Weights of a small transformer language model.
Size: width 832, MLP 3328 GELU, vocabulary 8192, 124M parameters.
Training: a variant of Muon for these matrices, 985M tokens, 7515 steps.
Each number is 128 + 24 x the weight over its row's rms, rounded and kept within 0 to 255. Layers, rows and columns count from 0. Numbers have three digits each. The size before them is the row's rms in percent of the matrix's.

# down: layer 5 MLP down (transposed), 3328x832, rms 0.0336, rows 768-783, columns 208-415
# up: layer 5 MLP up, 3328x832, rms 0.0336, rows 769-783, columns 208-415
down768 101:130124112116107091081144115124132171105146161163172110171095124172145136068122143146081176123099126134128093140159118108106156154137156096145107162138150128125108141127145142124084120098080075148144137128133114085097153123117094115128133169147165121152130156135124153127119150115143111122120143080116162142158140115151132203126166134136085125144134118114123130063127155134115103126137100136119129119108102121083130142110160132075125148147139133101125093112139160181111126128108160151123108166122107156137127125092119123136139091111134093144103158156113145112102148149092142100147114130105131131150125127139133111084132136095
up769 130:101126157132117120124145107169113147135156130130111160101142114154117131159149089137090135080083127117088131142138134170117106112138106141167139140134133121098154127187102109151098147082163135155141155125133146150105091109108120148123118111117127122128143131115138092159075099112111144116100151120124130150109110125152162132160141121129136103137127152152111130157161113088122101177135153123170158135167126111109125104131117124115142144119170138130120123175130126108102169137132112100140121097113151120137156142133124093166134129131081135090118089101130161165102170121151164129151175132082092105153145083136126160073097080056
down769 128:152104081154115146114130117152129063129132169170141133106099150121145113148121112134116119124123132177149131099117140148152148115129115089171143174180093167143134143132127159112111117081124127136142132122157150099136120159122107134093121119160098116109148083123150077135123100111136125150094117138172114164093098062124144119119137120114093163110102159152121144173079137113123114116145122130122149075095152069061161123118137121114120100087131126093152128117128107103130133118105119105138159137156115143087141135061095115130118110113119163186131103117137180129115166136146118115099162092126169117093150141137147087108151118118
up770 097:134169171129096124110118149125101169114149103162165142123077099098130158157132125177106103145172156142147110112138163132140113104089208160127163098099157135156125160099124147187139120104130093086101112120123092147182123145123133108123137146128115102149123121126103107093120115087104117137108127102115115123161117140128115115129123090118148145102134146103109100110133153116155148133124133108139095129169114137133121102164144142085117160104087142131092110122093118109113125112097100131118140177111119127075082120113124110116116094104103067133147114175064125178107109096173118121143133088123143125132118112140165138118156153123
down770 102:133140132132124127137103138095151153085100135118175108083098104109147161153112152148122164167157138104173147120144152128120172084139135119168165127141139122104132144097151170126099104135103121102154095148143088115156124156103139102101127133116093068124155133102126119074091189090116120125131075091169096166148129146133145115143127168106110136106106164154105140157112150137138132119143125143094120134148169130124134084125124153143161140121131159168145113105164147120112135142117151159115150155172154122126152131117150108101091163117098112138094114156107181157143093123128148147093160136153117103137119107118110160137131106127
up771 114:087121155151136154143113092118095111145134117122130138125116153129131087121124104078075109133126143161131135144120134129126114124099113151163132116074141129089091171123143143118127132139107092103112124126108166110137118093123129135088118067143120172149102124168113159127115143156117175101113157133109102128127136143127157132070123131116121121124148089134096099120147145103154130139122138143122140158137169143110132123133126082131141104104155125107093137123093167102137165145139114138146127132118138059144127112056113117106153132098102116126121163105109106143124160134166158145146145115107146119080119153133137135110152169104
down771 110:100115113166071116093141116117108128098117119105121109114088162143159103140156113133059134102104143125162108135129118105120123138094147144131131131099098170145159116130127127126138124150107117118178128063115136131172122151130115113128096111171152112140091113139093142083137101098191136105124167128108080122162120131137109108103133155129118161174134147141111130164145167125136111137091093123130160098111129151116135120109150118116100126081119131125138147091114110106110134152105156125117186155150125104143130115081129103140096119164126091135130100109111110155120137132111084103100128112146178115098087129134158112120161142118
up772 107:085152145089142124111144148146129114124128120164123095109127142117135135109143166131077144143091144118127132154169083153174131135135156097121156164135112157128122137098132142152158128107094115157185090097090109149148143087177130122138150168097163119130112147114102083088092155131152108100102210147113097098139110153138130154133082162180151147108125069118138126128146075090101121103102162178099154148126149142089212116102154115148136157094127126142114170104140070149123100134186113128114131060130197142114120126139090120127138152121097077141114095164092156140133128117153162130121138089123121159129118165168134111103165152130
down772 102:149125119141140086131088160105100122154137131138158114111147155113142177110133136118076186130112160136101083156158112154154155098140140172147138117129134114154141101122164136125157171149113115131135086182090110105167132117190114163126153124157090125103148099151115089074138106114122149108088124117127110104111094162182128126111109153151127137105109070142124084124154129158128091091133135155123138103093151114135178132128110105101176095109107136111147185100138100152152162171083103120130101067108133121128105109155110094142111126128110107090104184148123136134139124135105141133144117121127071089152158120100104116118150136147
up773 111:145104120131133090129148101118145156149142104120105116131191141121121126162172091121141143108137126112090127168132111075142128126096118124112121135153093182129149178115131115125131103133108116131110141112163151177155170128116153139156156153118123108138122137130081156118144145145135159092138122117151100105134135126122076149138106154099118080114154131132099117120150133121122093162108160142129089106147208113187119164139148098135112143116107140150177191113132146147148098127121103129121134113116115148097100167132140119140123156109141105128151108118122130136162112127094105121119152124117159097113146150103147070127140134096
down773 119:106128123140121103115146064122125160134146120111082111137139198145113132154194104125128120085098130129097145164091117094130101096104101110121113123155109126130114164135143092157112138125134103132094113118139171162147153115119152108170137135124148141118149113117100127133163171133146130103136106136158139127134115096113144104109110155098063071125159122159133135122138109186140122159097177096134121102130168131126115118103128130145107147118150116144171154105117127190136112104150101128079144102145118159130155157137161109148073120125197131101148131121089104121122129136096132131154124117098124092146145157101150147105124165132
up774 104:146141152131137106092134135159117125148152096133110126129147127117140129123130093157134086145141103148108114117105121123123117146122131141113151185167121172150121139139140151138124126157104190122115142102133135123115132123095140173128130142085137123127143114116113107157139126174119104123130149144170144083157140172102152120147127158136109130130162122117112090089088158152101133124119131160087141121116085148159123120115144145086079100098147128134120144113176075125132080140118114123166121091189157120154115129131090146146167126145127139139079137148170132107147135104125087107106118130126137086170121135147079166131117173111
down774 102:143102141141118193166133128156103109158162104155160108111139133095081122107104092151165122109114116136097173121092126154115107149166151118170171172152101131172119152164110153123121106152120177129105149103106116105119134104104101169133146154109178100125163092116102134107150129136114148116132151167151158123140090158133127139112151115131160141155174104089144107087102155163097087170131114092123149120151088102113134078149117146125111146134147107134160126140134126126131178145110089102131115091114089120130105125108169128124153152083088131132127135154165126160125150107105146094140113138126148099149098143129114118116108168122
up775 088:149121148060160102106124095115144110108142102115044103126144107166127159151109164093123146089140102184104138148142149127161126136142157143096150101133087180110175129162103119142110137110125121129099187104103142147117099104119134105095145152124159144098151110105127157121102088106170081093122136117132123101138106145137148087110098138141119108076153148093100091104097130146150150111083135118160130139138113107079162111187146111083128104143106134157142135094115145115137104150103143111117137162155140118099115168127161136145116155145116091094112133143106150172119140133105118109110126109117117134107120112152097044134122117141
down775 095:122086155178173157136086149137137110145131176124092138121143136128114090146116138148133123102118130128132141106136097085149125106100154182130147079179132147109127152097150111152165151115124133120134123117102114167083061124127110109084108121166114130118158125171116116118157106098098123181142140128113108130128143121123209118134193105130104139169061132140112102152112106134118135125145152104138105147129093097174128142170153113100143125126111150108112157169156204127141131084146073119088122100152167141136090171122141131138078103145183143127125141123150108143122119109153126112147121096119109083125102153117135113138146098117
up776 081:118116116118072171121118113185138086151124145131161101119128097140106128123130134132111125162157178119164114081164133094162133099170108136127066156164147120075090107136141120128131156109150119140149115127107093120038110146141108098145135131132175170151099148178104105136104131102137095133113167166116117147104115153107126102129119113099151140113118108131115094125164134087137137162147104139120099154125111117119106128126151163135118149116131115115177100110122128111119137066156137112142161075084139123144136147128139095121160123137137171091056107099103131133156117108098139156121080115072130141155128153126073171126152133108
down776 084:132145116127103162110153120191106105113110100115128106123127128120113092116129156125169127170124174126191110132124119147118117115154112103114068163124112134131099127138084129102114160112132163107073111132109139104104138159145149148127146118166113129146148067158138135123158126129161075137108161155076095134133144136125167100142144081111143121142140112168129075072153138110133128153149127128123142160104092136110128154094156152133113163112157060111159141146116098163162087087141120122133128127166128085169117182086171127131125156157150171143149099108138114114161121084154136147148101136116078076140114097098134099093115164106
up777 093:103126105136094146142106098155142132128139118122104125192118094127124141134137109136128091116137068156106151139147057171165128124158159119106109105133088141128109171106110157109142139118124143086136115105166101152144139134137123126120163117137139102094113160144107129163137159193132103094140107136157100083133146123103149141119159142117147127117103115094114083162124148130128162153130143155101132131144134137161118116083119153140105151124130143112116114119138144138121108102132120144128147151140149091114121161123125164136118143107099122109103157163160131143096163131093131130114154116190118137090105126137124151139139198113
down777 096:121129078107142162110096125134143108129115137155095127171129087146110152133138091125127101096147140173108145172099152151106141125152141168105127075151185101123124154098127150144120124136090127097119109123093096148143100139127092109143149160153103117154174109115181117150103141188116129125082143111124134104075127164143133117132142130124136160124122095131123119155115159150160137132169133146131143156147154084100174152132182122130141159129135124140120150117102079162141093144166163129120092163138095083155102151138123129157108119140107177121127111137116116171119129140126107115148108089107144151054092113121146142120140144112
up778 100:124147146092103161115093151102112128130133137134124106146124138150127128102127152140145144166164127153110196119190121143138089151129144113087098095119145165119107149150127125116119101166104162095123124147149128164148093100081117142115164149155122123156126151148111132119089155109115154130149168122150113118093104087124117062161069179103099133130132140160097167105094166129143142161171183089120156138130105118129133109147097144105156130129123139113142143106111142121154124119074162119124133149121136110140092107156099163117113113097138161141112143086093142151148109103122133108109109100129150126127139129176121148076103149140
down778 100:101121118116119181164124124144142130103100140130086135123093141127055097082135130118150149153169153124134139148134149132169165144149147101149132113127131139134102127116107135113114135158101107123134156155088114089142096131120121143125126102132100143186153124143117158143117124100123149126154155117102104175125133097099113152149091139122144067143149128172109134142098165127136134154142154113168147165103133093164143097118131129116138120110144139099125146083114148129135150137124167112120126113171088127105124150159127148113069108152133153172123148094113113138145119142142115108149104134109128148187112139124136157135153176156
up779 137:153098093121105132156121115158094100126144091100129106087121152091086141151148151116139130104174131131101154132150163121133148136153103133117121120118158098147158088111164146129099160106070155165145092118139159143096136122120131149098079137136136129121157117121089087109140100164113109104133151099114130160171141145088094143104143129140116185172145119138132120134093116147156120084109148147108127133118108137113125089160121131202114146132137139165135117112126117136109127115140122124123152131138096153116146161144134148163196112126105168153152141120086148173134100121169119145132145182150147151135162119154114129117186158107
down779 142:162121127119081135177139093099103115115107108107130119101161167126146111168167119132101133105203117120145180165124101144163159100161123102141108160152161092155146071075094131094093132138088139170155114154125181147148083100138122101124095127141123144117117142148134106097137121140137143099103120118133122149113154156114088121087103086160085161126097138157110147116096132125170098116149140126121129134100057139140136147146176096149121136134138169128106113114124124129151130128149123121119127116168115133139152126109146111186150108120116123120153167139105119153067116164154087119162139119121144148127157134123125133128150152135
up780 078:111100149145149075123157148137176129106093113102155144122111095120111106139113101139089127133102103119171116162104139128143084125111090111111113155120127089141113118144124141113118135112130163109140139080093170133097127162121125127144149096124129117126138136160136109162130127084123122106131175110133142138143097142172090160139101139137105113079117138104110159140144095136109095183144101168163097176145114156134125106081107131138123068132078139132134131144151125135120100128140095124132135106159157109138162131145151116134091144112079117118135123105135126153135088100178105175138181104131111137110092136151122093147098124150
down780 080:092111103113131060152139166081112120144136083104187143129123147108124115154150086097116172102078101156135119152108120109152086098110105148105161142107157142174148110121139103086085132142156177144142158102144118088118110123123163090144142106134108142128111086120077134154166121129123092156117167109142148104114155151125084178128094144091078145086136139122068127112135090119114153123143121102142158151148117184169135109125133152099110116126088150151165132102099121116106114092108061150085121118140161111131132124099165152143097132135148135148144139131113148139126151112129099154122145156109106135127149145150086133143069146128
up781 095:133125156064111134093146126127084183126116103129141134169165139118099132092142085115125144137162181064144086128120137135084119106154105148128124121145169124100127126120119125129133105153092128095129106120087133122124132144109137099117166120153150087121159163100101111118125121137104101140124123123149088115199121103122138110132122101121159081134119079164129109148097138108114123101202135138097102090116122188100144115124115166158140172142125108145085157170136055126114098136134103111144143164117162108129125135159152103136089110147126158125119066132120162117111119129138120101177146127123159166187133130167100127167152103133
down781 098:094171162109136091103124100095101048153120109125108097124117120140164066115149094093104136202140175082101116134143164152121137140171090099102128133131175129074122136177097161137111122138128143132113144174121137171114144132124136128117135141118166095141080161085097138114152160133120126120100105162107154125148115116110114122128101117130142120071130093143134098168110091146119101182115112151142108165109107076142125049149101137119136125126139139123117149142113174137101135108125131137102136152145081133140156149145146122094150148149075104110146114138117165117098147144133075125146101095138141138138131121141127121148121095116
up782 110:095130109135117120154126129137139138121149155136122128089063072148116120149094117141147126180122100130118133116128167104145125089146159105076101138121163078118148103159124119099154126118146161087118151129129143117090107103111130187126045114099117132134092128089111143120138146136120091140150105125098149071158150085109109127139144126154123091128142157143151144138109158164093118105175100115119169128143123107122150110081090128132141151128111132116181060133123108143138131119139127127137114143128143135111143174157120127095120133153144138136143079110172159112145115127140131137130105131147105140139141147109111140140149179111
down782 112:109166134133137119124135105151127122089154146104133134125111124121143086126114153066101156153189122138113114140132146167132136109115131118156149148150053099113142126154107136145092124130126103105159141118113128128121135100119170147130125082121129154149069093126127086119113137151110138105137156128153167101139138132103166119114125132124146121117151076117136102066099127098093124123110100093127109099155124136103133106144151099136156114127106120138176070113136144083138132122133112088127113137126142125095171132136159156077105120119106138133180110106132137114124204115122186132127105113161184141127150167111084102116151128130
up783 107:091126119163108143063168154157158117121130137170144104130113127126159122141144115134157124094122169140156103119094153127121088127067102179082104150150144097102124132133083138085171145113152107142130159122120117160167136106114091123136142127099136174097109163126144136097171117109125126141155112092091130091167145122110175122142107125106160127129125150138117092141139093158142148126135156124137155110094130139134135164164125108124125137142135101107146136130091130092113149147109090128135117141118141167147155129125135114116089148119150071130121114116095140133139136166088108170097186145079146138120108131158110144118160146122
down783 108:134142138128110134136165097133122143126133127147116134150139134191124139129130141148130137108152109078138117132081184133148134119116112121090149129113141132111156128134159132142102166121119131133150171126058128108121111136106110146147089147135157109132113134124109137120149144165093110140151139142128136147209157134139125178136149140142091154150110128080138109104140062116128115182122140156103105119146148158114117132149156124147082155135151174112113137143177139131110091117172190132136092147100097138124134133162110089147133144116109145121167139157131117153110139166147095171156114122103119135117093137129117100094156137126